Weights of a small GPT-style language model, trained from scratch on English Wikipedia.
Size: width 96, 1.75M parameters.
Training: a variant of SOAP for these matrices, 3739 steps.
Each number is 128 + 24 x the weight over its row's rms, rounded and kept within 0 to 255. Layers, rows and columns count from 0. Numbers have three digits each. The size before them is the row's rms in percent of the matrix's.

# down: layer 2 MLP down (transposed), 384x96, rms 0.166, rows 206-251, columns 0-95
# gate: layer 2 MLP gate, 384x96, rms 0.193, rows 207-252, columns 0-95
# up: layer 2 MLP up, 384x96, rms 0.191, rows 207-252, columns 0-95
down206 095:048103132115116152139137166122142156138159108109107132109137101144149090126139081096138148140116146134175131141087110107093101132132087129131122112110131161163123120100146140124141156135140143143128141124170146179147176097142064122130147141170104149116120145130090100141122147129145154136
gate207 079:122112112177135130111108170097148092181172128121114137155151128095133155154092142130107111085094180147125145174115135142143134141162115137129123126104158111163113108168141135129122123131143097159106109137118134110137178186105092143103137115125147113146171118117085115092105113131133132151
up207 074:132128147139128089104080149113159125170161127072134128147175121113129169129098154076128137084141159137117123159102121129134134127126138144118131129110139109198108128150116121119131112143078130153099111157149151061135153180130137156115128112118138120160121119084127111127138159136128149152
down207 084:160169113157195127133100127099133140142152141092138137141119135110137172138186141143156099120147113111073128105130137136147135129139134125138141158164159120137153126139097113134117132158104145144145151162128064150107122154157172162135144116091135109145100150141198106123120139136123131104
gate208 114:137134154130151105097120108123169114094080141086082129153126108096100129106120159126099095099123127158105154106114077129128136101117100102144130128134117129115068143168109119136114078110140096171149167101173158116145147109116149100098117113095145150142151151145108141132124136104153104128
up208 107:144099128130107143109153123136079146142160142160189118117151135164147173160132079111145179162169095136153148173138147137115105154166132149142111134140147135176156121090114132106117128114124149083125121149074115110137124181117112135152146118134136109119126086104119114140151123142117139119
down208 111:142097113098182133119166140111150095119109125137135098158084119188127122089148123095138167117152120165159102130123103133156163118105126173164161108113083089154124124136097120135155129098129166142137149102109181151111097111132131139097121108143158114140140124112115124121144125175116126146
gate209 118:115143137130132091124135096154146106116097154091085111133105138143131102128120129149112149177123095193111097156140104090112136093097123112162130094120121155173114094170066123121115112147108120124106173096149121170112101130164122132096113121119146141154138120146118124148095108105122115097
up209 123:116135163137127128117148103132144126136125116117108118125111137135103084146141144146119141151135096180092080151130072078094135107112127086149152100127098170173113110153100119127104116108118140110082188123143134168118083144163121144089107115127108151121155144129127144145101113083127118132
down209 106:166113095111117111108115130082122165132137151102118073159118145074151129152135162132129139099121124128102120137121114131120114145105123160155193126190113135143160125145122159111116138154099131151111128126127076123106153137164149102095109066131109129136108141114134133114177105150110093122
gate210 100:137118124133130122109116127087135100102144144129110082150090091132099082139117127156133135118110105155117152088149104151146145122137164080144108154108092099119146165169137174155134174111112136107138087104137128134168141118094095146128130143098154161112167159099107095128112129096090135129
up210 103:142146140127147102110127115118120137086158160129162104161104085131135092118120113150148124108128123141111168104153099137107135064139128135138105160142104090130131147152148161134110140109072138081120126095086155116164158097086114106119102113112145162093128167151087139117143135092116145135
down210 106:089136133149120117198096112110155106104156140107125137146131111124131129111101100113117111110148151094159133144124187099140119142140147093126135090125129179138160167109122101156079139112122106083121167142150103131143113114136155144092138123111110136140102129123126145174160121056133135133
gate211 117:116121125106130088140140137121098123115139098114132138102117159141134066163113127145101120103122126121103108126142127123124116056137104113128105141141129105127120135132117164141101084122082124170075154132133133126134090134126146109092081065125152106113105126096153107147094116134092105187
up211 113:130144157110130138166105102135118107144096098113149108148086108109132121140105150124098139127118124158118071149091164109146079123127111137141116161124144092109105146123140194170154141102129160141150112146119143068123116114110143105102127113123122149085150110139148142156110138159136196131
down211 108:136154137138144100141106153159099127187147108135119138124107125122178126104139141140155135134136146075120130102100130126141124072154145136098154115070152145105114146126133131136134172086131154128129091130122140135124172096102140135077128142097136085169113105136146157075126100128113101159
gate212 109:160103123130095157137132101131110129189151117152106148072125156164115118147136150111090122074116167127129128097131120168116115169175142098138137094116139094109110119143126123108114141163146128109100168105155130150133125133109152094188137122131140123147149121149120087107148109120137082158
up212 105:100158122141125086122162145096104123058112122118123129135118112116155139129140120137148133171132121153133109173129113087129124107125142152127159142115110172123145150072140124159130130095113166161138097142105116126158122095132097161099099141165109111109089164117129176147094162129102167120
down212 102:120145141142132105099126124153108154124130134127159157178111151125121131135098130092119149155147136116118090143154162174122129136101094132111052140096147145157151136099151105123174107138194093128161128147114086121101136140131120115156147119121105180175140141130146170137143122123141103140
gate213 123:117111139098133138126121116143151107111105181156121138176128069157080134173098089156112114156140171105116111107143152123177153092117138105158150115174158123132102119121108132101143146126124165112155113132140138134131183135124123136117146142145147131148162133135143119075093136141128172107
up213 113:146125095115132137134131167151159137151150161155118116113136096126117123164112100108107127125119171117094129112107090122166124136123092106168176147128122116141130091120113118164153148158092142114099104130144130164148127170109168142140166099129114099138119118125113069123107199136143167098
down213 109:127173162109137154114070147117139167085174102177165161135178128112100151161164071135136104139123123162107135122147109152127115136144109132120149162095153106119095098171099120107126126113120119151144155149120129137113113117137139123140125132093136112127150127114104089160169110096137149137
gate214 101:094133149115153108134100126111135118104117123124180077148122120169151108135133124135180154135128081125131128129138135145106100132110123114085138120128131095165155181121117162173127103111167152146123155156099117124155156159096128116138094092093165177136140133144128144170164117102098129126
up214 106:155135114144102142148149121130093137154152104109088182114108122076123144143124116133062102120104149120121138121131104074140154134116149127160130153120125182129072093110164104106141150126127133127153107092154139167081098094142161146139142156144101098121108133111110127135112141132136092123
down214 096:152138113098095122107161139114114113075151135134141120154168128136083138137141130083084147118133156133123085141199134136128116109125101141114103130079111114093131147142111142129135122146146135078149166185127145117114119141194104127103114134105092114132129124148136089123132132133132120178
gate215 079:105101150183126143092101122094171167089151171098120115140103121093139124131123129136124101142124114149093136094141125143096159062146151151107134132113093153144148096170116101127118182117092139089148143095111120105139140134119133150135131135139132175139083141131126125128138082145142146119
up215 074:126142121159097164107110124147135168172143148071149159121115131105136141105105141108143154121120108134152103105155138090059165139153116132146150102149142127115120092116070134136096116139115155109137126143128121129126131177127117079136089140148106106136105106129138113130078108179143099152
down215 094:130167136096100123086111111138121117184090133139146131130132152181129179073155147105148145143143148133141104158154111120129156105136145165133157135118097114131111103085122118098103152116079131160116109098117122097109150172133101126129131121171107099097119134125118161129087111137156130164
gate216 104:105136149117080147110160151148130123133142121087098148130135135092094171124138144102136161086145161094157099092093104134091129122159098150112148096107130127159164141096129140158101103119107139196118125097125120121144119110152143115167118164121180155138115147094154126133134114108152135113
up216 107:116111139077140158115104149124195102129134134092144089129184147099117184142135119122139103098125114144140102153120124123132084132099087134096150160123135133194154109129155156152099125142132129144139129118143133147128103116121143164080122124118134136128116138109160123116114181120161175113
down216 107:124178123134098099109161134165160173158105119101113128142107103127131086134183168141171125075134140117131139123134116088136156164071143145139128141140171132123166147133101145147135125141135129115139121120163146135161127122100137141089080120113098118174121128111156123159155150136120090127
gate217 104:105144173117184107099130153120119100111122157102130171130127128167118108119127099098116117111178098137142156123147122116084093125120080136122136185126117102163162117135084144124132117121071165102116115123157142154147131113147145151119156124148170108111109130160101100135138141131166126160
up217 103:145102100149070113154132119143115169181154130143138077112108114106154137106145147150122105157117158141114115123154104165158172135157152128143140078124125154118122128141162135145111141144160089125161125118122124105094109127107112117100115150112088147130129069099140155119118123110062111130
down217 106:117136126132123126099053117104113118124126170120129168110136116114106157126116130163146102122092128131128149127193133097112145141114139144144109167122117162100169101115123161129122168140117076106144127125139129112184143151124121109153112108187113062146123146123129155084123137124122153124
gate218 109:133105109118171129147097092138149138133104109147146121123100149122114181147104170135117095183129121148094111122085145104115128116086172113159101131162108117107148156141115111150137064128158113154144130167120155151156084127129120139132109178133148135099120176147116114122120113140105130161
up218 109:120035122153128125130102083156154111118128140156120131138162086126127159140151135156131136135109143116160164131133132163124161099092199121125141141123124159106149139162126124114150126149164149128161132110114118138134132094135137145136131152155071158164109141112104112149116087134102141107
down218 109:111108140134153146121096105114115095119121156129169086148123114135110142181120144122133116146138178116119107147160137120130140085118139086138149166107075138105136144164128137138142122140150106141148126146150082166101071138136125162137050148140122142172101143144106149157108118146133132110
gate219 101:117133127116156128132148092121107126128054078123107133151154085141114106111137108115139118127170139135164107148098139118096148096147132143111136144112107133143141176097163112111124164132092151113130179104134145140142147126108095133167112094121142138101093102163135116089122169127189134140
up219 109:147085112141098106099129128118148111139149161138153094127140166094168129161117109118120111104091103122107125129172115175136141136089148108122095107101141134128118085162084135137157118098137093122138132115151082094149143117151149135112129148150110123174151112070117129160142114122068121120
down219 102:104128102147151121104160164157118099131160127127124113118097146143113132157125130114067131133108107117115121153179120121133142114111156137130132184133139174140120152144121110196146130158122124081119101086125157137131162129155096113111142133152143132167178162112139139150148129149121195121
gate220 102:153133139123076098149119167109125110123152134128132123087127157133128125151114136152130120136112049123146151150180106130140126125127097091083149102132104143143148134122095169165141111115147144171150138181128132114118118174104136115104085146138144131107096158139164100152125116109137094165
up220 089:161100109118108147125103195143142158175090134135137146155164164095153128089142138100133093142073160094126083117118141157093101146172109127104130149120110124126154147115118140126097112157077142133123146162120123124124115112182124121154120115142111115119124104129158145129104132141091162118
down220 097:160115115158155037141106133122092130118144163090169129150111119145099115110129083117089169093115136128157127111122147124119112091142145163129115134124142125147116109182128114159150113110091142146114120116111133169156122147104119081151100140118156144126113133124080131157140090117102124121
gate221 092:107110140088129133141130136167165132139138123124191171104155152110182132125137109149112117140120145127104102150144124123148154120135124182138118144130099133070145148093125100153115141129112124107110135075141078118121095118127101124153119141092079097160159144125135095153142159088105142148
up221 102:140151139156154135114121141096088112127116117143075092132093096167072121127094125114137144126129116137137161125094142133123096123117112090133149109125167114189102117170139150100132093111117117133130109166100190149122145132116132131104140125157174152093097120142117141093104106169127140140
down221 098:103112145092086156114133096135127134111164093128152126135169153129121130123131083116107136124133103120142106083134129134092125176165116173112146156121097138084181122164136142162165148103136137138100122123125155121155159117163145185161131115092181113132124132161149106131146130116145110129
gate222 096:102113150114145118121175181102133151116159102162145140140113128123111102094136137124114108085139159132131132144150095096118131117140131190124143115122090117130113184132141156160145157185071128162106124148097123172127155137125082119086148156117115144115127150104138120147121166118108122133
up222 097:105099137136147127134162138105127107098152111146177153134093121111140085082110102130088116084148111134122120105140081100111143098103145175112114146128083135119112145107140132122126118129052170139129168122107121137118177131129094131148130169168129152101105120141126133166119131096144116149
down222 104:130110157150133094130123125097097125136131163113153116126136119089136072138162092140099133136107132135108126115173149147129140177121201124114078137132117139155114146115070109140137146121087122111116097116164143123100089119140138127174109126121127144083129125145155119146157139100139186148
gate223 088:114114099107123127097104157128132116130122149098118122118115168126126131117155171126123091156151108165138126123100101109105129129132126124158168145092143126128139133089136119143133142130138166187125111163136130098123129135145144106067179154156127096177158148133153153094120172170172084124
up223 086:137114131154127137185133108053116146134105120146166090137108117117138144164136126188126123131073099128122146109142077168146165146140165114099119138113136131096144147135148142130169158141137123108138153118122108156119144173182133154126112152127107133110144082112105115158129128134097122116
down223 094:112106109103127173128162110116126138081124098160130090094115124123170141104164131138154121140127164119142138132121138125102085148115117123099126088137153129131149071154144111138119186127166156159146112140159136076151139117113155151153113133103146168137138116113125118074108154147076141139
gate224 083:158141066115151102121128123132118138169108108134148142115152073117120121125102125133101125138142113143128125127113118154130131124156128139092071105101120147142114121127148105131090077141108101137099135091131132126115129097120164141150134189140121126135126114105144111096115109053126131046
up224 097:078173191133102128153115124115155104113155126157103107119106131152123154144140109136135147125130133108140138112114166109129113146103124128176199130165137126108118135162102143115174172122153134135130124134116114143155127143130134152083147100114157126137164134142090134182134123186127138165
down224 096:083100154118130141132142091109168123152167143127104144140103151130067174106138091102105121145093123115111127141138125115110104109139091132142123106163180096132091118151129167117145114117104136096166118141109111083119115132129125148122082095157112098140138137157122093131154109171091147148
gate225 101:118103134151123116152182136118126140095177143155129131124129137157133101130121137136176114083152132132094162139151156146122152092107095138153116087126111141127134112110148150095177143116126120124093157125121159124120073150082071144080145122159115155131150140145133099115148095129096144158
up225 103:118133172134146125148173133131164081104161137152139144118130115154110122146115127140162106074176114158120156123142150125083150117125098168151101110143126136135143111094133139114185159120126140130068143123098150119096108120079119115061136139163124142133138155138123087140121118121134135152
down225 109:133141157125110127132088103121109153112143149134145084100124130113155097147153121168128117116139108082151087131207107143103089126099163170149140124127096128123103103135129123137124094119148120130114128169142141104159095159123113131070153097128105148108168095119157132090130115157101125108
gate226 096:135149161139127148147129121092149112085113132131129098116125131097127143160142142121137097080191118108126123090166118074114127136165116091142101148082134168147120132127110145104147133168159177126151142159136121141156119099092123144137168136131129135142124182162142163142143128146172126153
up226 092:127121115107102096112114150142141185140179145089126156107098123165133141089123108152122167178092116174107167167117124161096141113128158143127132138139108106109145076129124110153121128084140122124118094102131113117084134174149113159117120146121131128096133107068134126126116131150104142120
down226 093:164103120148140123138161127143181144113142132091152102104141142148121168133147170082096151139123093154096123134138142078133147109110118082164107121137104083130130127124085140138201134129164157154127109141141111120113135113120071122118128152129114136103133166130118146153141149139122167165
gate227 091:150128139147127117126124125080149090097132149101099088175189095131128091113077126138106119081150123111122136098138145119125187123120122088130130142148125143129146132147128082124167178139135130125125120113080155127176120094154168110150125095106123126150130107149147137103104142105147133148
up227 084:129130127096126106131109102167097129175079118165171139086117149137147170099193114106159109115135114155116072154132079138120077145121114151121138126107126155101095140136132132124118106157127135103130162145160129132077153125103132106117129138140137103119137140114103125175150126149108096111
down227 088:189134110100140102153116112140118115183108135119123119138088161131153144138099132125146147127166167108152108090164096123119101097126076114136090096122149137117144106091132105132117097143134131137146165150119105114124166140138128084126066163115130101142147165173171115138120135124122132144
gate228 103:135142123183138131086144138166124124164187104153162104135095120132104107101117125054141085135149116090132121123130162122124096106164167137117154123152142119101118160122124107141123116124145121062110085104094140118113121125127117126123127129137090145132140098183111104127143108107150139124
up228 114:152097135137165154062131124144132101156161116174131100116149138134120113106135117091122117117158118117139105130158158128141150122169145103074176139132154099120142152144139128124129129107085110073128097104121144114118144136109108089174144139151094122142151118191134117137090156122152152127
down228 109:115161080135108153143156097133102106152145132153133086142164108084139128117110123104145112154116092134115105119116091104127131131094158131076121087150099085163108178102141111096134119111116134104141104104155161138126126133089089128126108162117069156122170093133131143124133124134103110131
gate229 102:135125148148162136128127108111169105101119147114135124172115150117115171101139086137092139157146117186103135132112133097106148091095086187130129121129119134150162151117068109145157122122096148160168093121115135132105118142165118149111121140154130115119182113154133097110113151124161110145
up229 096:120123122116117097120141128132103128148139129161142126077116101149112128171137136118172153094122178098116127141130107143162121179165159085099155136106130132096130143118176146117108160104143127096123177132110166136158112082112138126177119127114114152138063158133106149120154123153118118131
down229 100:148118118138147133119151132140133084131157124092135146172130090126091109139076092128122138108151138158099109131088115099142113101170092122145135112157140151145222119108124141145121091127119147151113155129111110102124163122135125129081131100165145111145102138146080135145134121150167137110
gate230 130:085108107135123174153152060160132132176116151142145141119088145118110110165146173111106095094158126135115098109140095103147154162121152098166162113120146131130132148136123123120135122111155134113175134136158140141103108091122134127155148145145091145138151165160115123139150169167121135099
up230 118:159155143102082103177122110098120099143103164155076077141178147117135100135145118111157132122124101096113117117115098110148116172093118165118118125148145127116109121159125137106071111145128117109105151137109137130174155121135145133122141104095165149162144099138139118082135112088115129131
down230 126:129169117084106121157092089117114105090126174163119132117141140145130141183155122130125154103158105109122139129117134129130119170143119156107147116155152121144148102118100161126111124115130109146101174107118190151146126096123148095115146128093173133127160151128156123119151089071150131096
gate231 100:106108145126121126112090106132209113075101122111115170171136132137120162165148126158104127109152116164145126134133153118121142085112141084130133166131117132147153139140119138122098123084136142152148149142164142112159118153097109108106115140138163124117152098149107096097187148106124154130
up231 110:111097145101126143100110113112207117090122134110100159145136129117135129140157116160096095108148124170131150155149181149154138117079134084145121145137097103130140124161120121123131093122145131174181128116135141113168123136100116100119128156107151126131146118156104101120171172105149140132
down231 103:141144102086150120134086120098117143118110136154105088161126129142162130115138128147125096118141104095147146139142166164175148131105163101103100096092091110146104119154158114071140112116139132138200132094140110150162111112110138106125098106092117123144092143097151117090129142145129134112
gate232 088:128124102137129146112147152196151113084125112115184148175102140114093134149128134124106123112096134123120161116114135147112090114107120145104164140094108080155127124153142120118115120101110094172115135119103126110144148132119174136102136141107203133123138134121119147060123120147143095135
up232 093:143136084122124129104114140157124147097102113146114156115150169117081164138144141092139122147121135138132130097065090156125162086085098141122153190117117120166118139118112089143136119117121137147165099100151126136097167155114155118122156116124139130133147171160148134143069145135133120137
down232 092:111122161142127120144100164121124105172110164094111126123191160166120144131174104129134123134106117101144112123091126156146146132116091167126130170135130137137113123123113168107135144117080160188142110165134158151079120172142125135115138137115112147132091096094152143147133121143166150108
gate233 099:159161144148138139128086143097131130171135121132095113163158047116122111101114123135117122134138113099153104147136164142103154130137181120110113132116112182117141150181125120145173156115124123102117150103123117136120148127129124151177137131120106171106133118148102102149124130105119161066
up233 099:133117093156130145091179150114130117130184110147161108103153119116161108105144108095152121148130100131119123131126163164140116170141125158141124154105130105120094085101142136127140111104132111112168116131148146156144111137094132133123103146108131137122138186136132145207146125183093121160
down233 108:114124135141126121120155143129115163172139135111129133146169128161134153145116187073151103142099174147116123140126144109124108139145110173120140113125130170099157085105125120106176116087133134114154111103104131146151100127123131128115105168087126183103097121172169115171139113146138115110
gate234 104:146167118110142162160111118148143152133120132117116118140115146142114106146158133140114115119171151093145111130109135120150055143142142113130158153100132110120124083147160094135096119168137152141129123094167160146152122140152127138122177084113133099133086152178162126095117158117176142092
up234 095:141137099108118141126094125160123113106121155096135154113121105126139147100127142085138083146104129149126159121125115135135169114134169111077135148131160163137122122154123162105159096124079111104120096155115123097113099069109142120144126149125151082138162109091118061126150150088117148136
down234 101:151129117081116132123147137150133143120143130133135140101166098138147131133098082142087166142166142125145131111125139148124083146101117155124083136193184096117139107135154143149097119152122105132134132136117099130117124143169091094111107132095118110135144124150149152124209142092152145140
gate235 119:131145096094115157110088137113165117136138164138119119163125099153127097108082098146124155107145111159111119128133099086147137167122119157178110159108133117122124146096105161170128143146144113087140132161121116141135118104127111132146097097107158145170177150126145114135117066172149145123
up235 115:126142159145130098169136105118123149115113120141130132086135097080114127114153166091141106156128120082126129132148117164111140100153140122076134160177135105140116118139135067094128111116084106145150166105129129132086089099164152127136146154144118107130104086079140164141131113129136129098
down235 105:160123127146150094157126118127122111071122098126121137072118132108150102183175125118098107141134153129130135139091143194123088124110100131146149148139094130121144110112121142138131124121108107178139120115078153091133149141118140112132161167136083120120076119095089123152144122121093134136
gate236 115:141145122110123107130062110147137128140157123155114126089090083132133099147130130136128139133139133096105095105111150139126150113162105146112114147133144106143137169122075125135109088079077104104148134132176139134162145127123086168173136145122160111140150152138163110138100120136091169106
up236 108:131172107125127114108096122153138113148155146114126121140103139118148068136146177144156161094134170102129117134107142163122120155137115167118094169154118105146105157144080123122142177128086148109141115145172128151133142119121119144124121149115147160148118113133158093181067119091141119138
down236 109:111109105071102147129116144129132131128069086139118117157087141106107126141108141098096127121165115148143162072157133112154163110143148105113143091133146154152131164116139104139159166110153093149092088145105118150116096124147165170131134114122113152132106119159107101141148108141103119165
gate237 070:127053142126105157170149113166135146130152123120152128151122121120140142137138168120129168132144164127117167119098117142125154139124103097135146149144130094124146120118130112132119068098141127149190153173154118130141121160070084173120127140156110088117125151120113111130153143148096120154
up237 072:128179137099174109105083149084134132144105147127135094119153164155141149117153077118145123140139137129107093176154113079134132121128075141093099115102114163146140147138141105099142159146149164135083128112081111122171133112140152092131137135150121146150119120127090130101113123115146152136
down237 079:139141117094142099141110128100125125162103151115079139090192103136122120139124123155165123093099122133157087133143119119119134115130055128139171104132153137117129167141113103109137145088143160109102092114157141164128177128090131135125141152090111165149091142123093141110138121148154114125
gate238 095:122143066145132125140102085129159101099112151124110085161144099113105164137155114139072153118154109141091137103162106127126125095151145107144115094154153127122113111147124129160104161130136111125149111137112131130099148093124126057147106152159126113128138146099074159124156163134155123113
up238 103:131116126094147192121135150164105125146145138096099157093133142101101153087126131147128162103101124125126128092149134184130113137126142170145115127102118118159099073106149132133136088111127094135150110125155169117077112137114115167134144119110159080115112134136165080126106105116133103117
down238 103:149113119146114176153140145168123127171140116087088135135107118146111111110133119164093149144112107144100146102135109204098140136167138118111136104133142141140060104142160163141136100122117112148138149135156128097120160120133092101116133112104129106119169162120142120148094165115165145103
gate239 101:106108095119130129121084122113154154108184119132112126106105163145146120120118121126093110148104120150129123134167151126171155088083131071144124159124144149130141129139164131092107192128100089141105142121129141131122114152129170090126080098124110141089160109162130110143111089119136108106
up239 111:169133168130146150152150117095131112146092154148126126154115076126089111137135148135155131118183166074121126104104117120119149152171101176126140112163112078141143176141125134105164106126122160166140135133116152133170147130107126140133149172128164134140121121107137137090146156146146140157
down239 105:102123110098120121157157068164161114167124168140149133118142115118153112135122121112155135112046145128099156115102133152128151143157124140140117119082100125133109141139062138119182076120146131118161138150121120145143134152140132124151117144138139150135105110085151123151145155126144100169
gate240 090:120113118132106132116123154164114136144189132094143160116165117149127121165091116115102128103103143099109143166141140145114094103087105109119122098162172080142137107126077163164133103147109126123127094171159135095100117158109117119107138136175144165155102120100153148154122129136141115112
up240 094:122161123129107145099153150145116131159140142115110130124138142134138143132098162137091130124112149159127129158092156146146129128111101139141100086112186127136125119125086154155130114146133105146142059163150128110081106184089118114104119159170138161138163101120190136128091131124132115153
down240 104:115098125155143082145111141094129088160140163114132132125137121143126154177162101120110108132115169096102155132141138135145115139186135149140128141134119173147134118096143148134124108142171110108123128138143079139106132128127127130081132164130128136189145098121147091138140078122114053127
gate241 102:138135114145133133102107130141184139077091091166132096152162121144077152157159139146108151122110134150125147151087128142125131098143134102139126119129119146153085137164101113152129126114152133142124117083130118133117190100166147119113118139064148083143152163128112163137143092117120140125
up241 101:090132106130094147098162151153177163083126105166131097148123122178085143162154128137108161138144155142119136154117177149137104146139136116108092110162114133130102126133108100157143136118104152105120136084153114107128139099121118158148129118087150091127137113134118161154178105100109159120
down241 100:168142129096150125154138141103115148133158138143156157164125106171160170153138135129161100177150146113137114101086142111153122143108115163145115114091106074149125107143168160138169123134155137088151101171113144129132076142157149122104126121119136127118118107134155091084100132116106138146
gate242 085:111125130179092154149093134145129172128141143105146140110129158140106122120107083114128144134132136111155128155136110132113117086156100152134144071125104145130140109132118102108142115114157153076147126074100122119099138160135130130145111142163080154110127102194143161140173117166162133148
up242 087:132108166175138156153121151125127152133143123098162122159159137122098132059112118168132083131111129136159155141161135145100117095135082143102137120138094097159149139138147103136109105145067091147117119127156139175150162097118103122141111111163124169113123130133099117108103133104135096135
down242 093:160136096120163125075089107085099137133165102193117163145094126115139108126130161127167130084139139174163151076151107107116101104148147136117159117112090123127139122127124136134110146127107108125140091161075123117124116120107107140128122142078123110157125137133092108104139121159110140127
gate243 101:134113152149108112095103098115134132113122157128137113116118139157139081118105141144130117165145112146112136123119091122056132088143121132098149123145088132120155159139079105115143173134124128123107163121174127118118130212151115086168134101113124128107136087134123103123085111133112116160
up243 100:094137156136136130114109115136090156126140141143168127125129146181147102128124169114131127193167108140109150108126096089118125112143116138126189130138114107141142180124090109131131131111123133134107149125137103141130110224140063102159148120124120140133126104140135121116105102115135107145
down243 104:084133137166120153129101102163107167101098110154121158129093133124156139135119160136119129172152122150129097134122125115106138150143116141158166088145103127198117145150064111129145173110140150133134115079141165102149142158105119150132130109117147151163147111140127161096115118096131151152
gate244 105:110128139083133098141159099110129125101153155142193121102150144114154114141087111129115092128129126139141138131164174141159121151136112148121131146148151159098138124149121129130114153103060090103089136122172155126133078109139121109116143172150140125163136115158144099112157107143087099151
up244 109:149116146130153126133139119071113134121105079153127163137140151165100115123151166099141167138161142112134131110096084134077148087145088146121134144079090145121123098086119139129159142108136158157150116132113094149162128112105145119129135100133181144113087145089152148118153151111135118138
down244 110:106124113121104171134127138140154139131100154130144123153121050157117097126124108139126120100111108131110110118166145159087090142132163083137153120130116109152142178126137117133100141119173150131122140108125075114155117149156144142153147108119110131131049160125096135177132112120116149151
gate245 102:103119128141087137098144108149150096120083128138135134185115180135143148106165148161098127118101137085112114103156097099122124139153145108109115158139127140122126106120134096140121106103117149145113169123112087186109173107160180130144115160167151141147128170144106102119101148134124142118
up245 116:131080129136099147088134088185144154142104131124116135144115149130164160065129145141121110113098122084112073121164110101117111158144146093134126144136131105134106108125142126126127142085155187112133155126112114168137146125151159119151114171182145152133111135143110114112115121146148132088
down245 111:116118155134139141166162132136136117146054086098111158129123141175129136116110112099126138143158134114126166119111100130162133127171111114135163133155107155106094108097119126123141093122147120144129177115101124149129081109130152110173110133127087146169147179112126174108125082139139118117
gate246 084:134139125141158134133139093113107167115129098119119145152178164175098120122134160142180151149109114104118126113112133129111184063160154108145131138153104148151111120118120068099120102112156108129122160142138152086103123120101135140123110133126084154181129103095126152116128110133134164122
up246 087:137070127125124164099131164132141122128152143092156123127104068068138116142162100113097131146129148120165105129173111154128134159112130131131131111126135118110141135099123146157118134118084170105172083116129138148148163144135110121146116073134140140149119132138101112155150163100131161075
down246 084:128100126143109119119154117124101151165136107125083145134138121157162134141135135155105124133157137159158124102064151181077159111141137088138158156104100097110127141138080129087087150138148093131130112121126133079123167138131145134130132092150083108153072120131120110117126126157130114115
gate247 133:115186139119120127098152160065152101124100158130161090149125125107159142137107106128145175098075125145149111128112133155117104140158116121115103128154174170112154156142142151140115151114122134112123151092150122131135148176089151138117141160177113136133153095136132084107104137146137144133
up247 138:159063094112145150100083105150107147121138118108090149100113113151097143138161126100109131145138099121148171146107130098087147128101154133119134114116098108111102117115109090116131129119154154129106147107105145115126117104180116112155116103086142095146130169142120182128140098109103124078
down247 112:083134135150100095124136139083140080112069178158146091127122103136095119107131148150118147099079159137133109088114107126128121104143136133116125108117129177084123130122164161139128136133098123124139137101131130118138149130142158161144126124117153082097133106111152130159098121154065157151
gate248 078:149122173113105155107130140139095147123178133108157140100132134138138108170111113122126132151151129117124145135131150125094177111089080131142114142147113148173123121131086126115132109110097075112174133087124153184127089129110078125129123190130123131137116128092138122134111116114143079149
up248 075:104126112150136166114079116117187115142097096181102117169083157107107193102132126117114111126105130150155125115144150071155154108126164140121123145144159112110152147163142104136136127142162139150174117156127136129093143131128152173117106109151141108116149135139134128092133131136166123126
down248 081:151118133157156109121159177139109159130151160165170127125122131156150111126124113113175159135118180125133153120106131135082114144139086184113142118125124132121131127134130113105129091121112130111092103112133094155158144121099081114133158134127099155107134146135102165085149064159164124127
gate249 112:150105092136075121133105113086163087118111165142134127128137101154060175131093125143150100126172113125083133111152132150159092152111156116150142076170118136152139150149134098145156173108137117130125112144101134107142142156144108138136141153150111155157102132135132160123128167125127139131
up249 109:129093113134097141124149103095169078152077110127132135134090101135079183101083141152128099082161127090115104122129120114134104155123151127134121102134123113121149127131126096172158148092155108114117116125119127125123173144119092126134107135140112161127094133107138178100113137123168148090
down249 099:118153090128157100146116143088107110070093167137123151126133133127093117153115148168148147120131117112084084090126145103134134143091162146143163117116138129121095150123124129125127121128134157045087130169132113114120098145179125117133137093121122178132117105126103145154151119152120124145
gate250 097:131128096137091148150154162123092119177121136118141120114109157136136134107099124135159154149136100121155128153108094146114068147096119119115140113147075144128127094188096122140123106155097080114092136124107125126138103143155086135138156132129135097104118105119186121096100150142147083115
up250 100:128133113121081122161128164134106126175122120124144111103112152119137146122109130138148156152131083118138119142116091123105062147099101133109142112136086141147129115180102123158130093144081089114075133128121112117142103161157100141131143134113121095108102128109183117124103161132137066133
down250 104:164137148182145128094101094103081148130115115108123088138186110122159096159137143138105153135151129154115115149139113110147164131114109146114153153134142123132117103167142163152126095160104136157142107140156086143159123139148126110146127112115116139065085098138148078096139151117104137127
gate251 083:093125144113104116142159132147104126156086132113138132158132169158109139123108136123122162110121088110094093147165142113151192126121085137100135131133150116135085131096068119093120121166116145097153117130109122107115099103145161123136145163131095161159107134153141104126133148172151170149
up251 092:104145131105118115137161135141060127159115133108127153142132157144125134100130121130144173134103094093104095159136140121148169111121071156090128123134167135162103158085067143089108126155119139098167121130086132115144138131139151111137128138138088160136116142152164130123138152171141139148
down251 097:117161155162115113139100143139130143127140138156133105200110112175130163129163158090150178145150129120122157143146171083130188140098146128133120093131163099109072134098118143120105120110090147113127104124116112123145092118118101122103122123116136130129108078140148115105117146127095140150
gate252 120:122147117112100182104131142099116133143157142123164066140164131149102119147094150131146195160122162116109179138170118170104110152145116103109160111116137136130132161104137141167126113119120150129134147116154120097127151153121147096119179109157097108150077126133125135146129118119125165133
up252 119:120129138117114165101098169128115183181130133118124181113111125099161090129129143124096139118078151083115120151136151152145120111125150095120136141133103148159115128046139128154133131140161144107143176126148133105124102110130118120133115140058127113097095147137147106107130114114116113120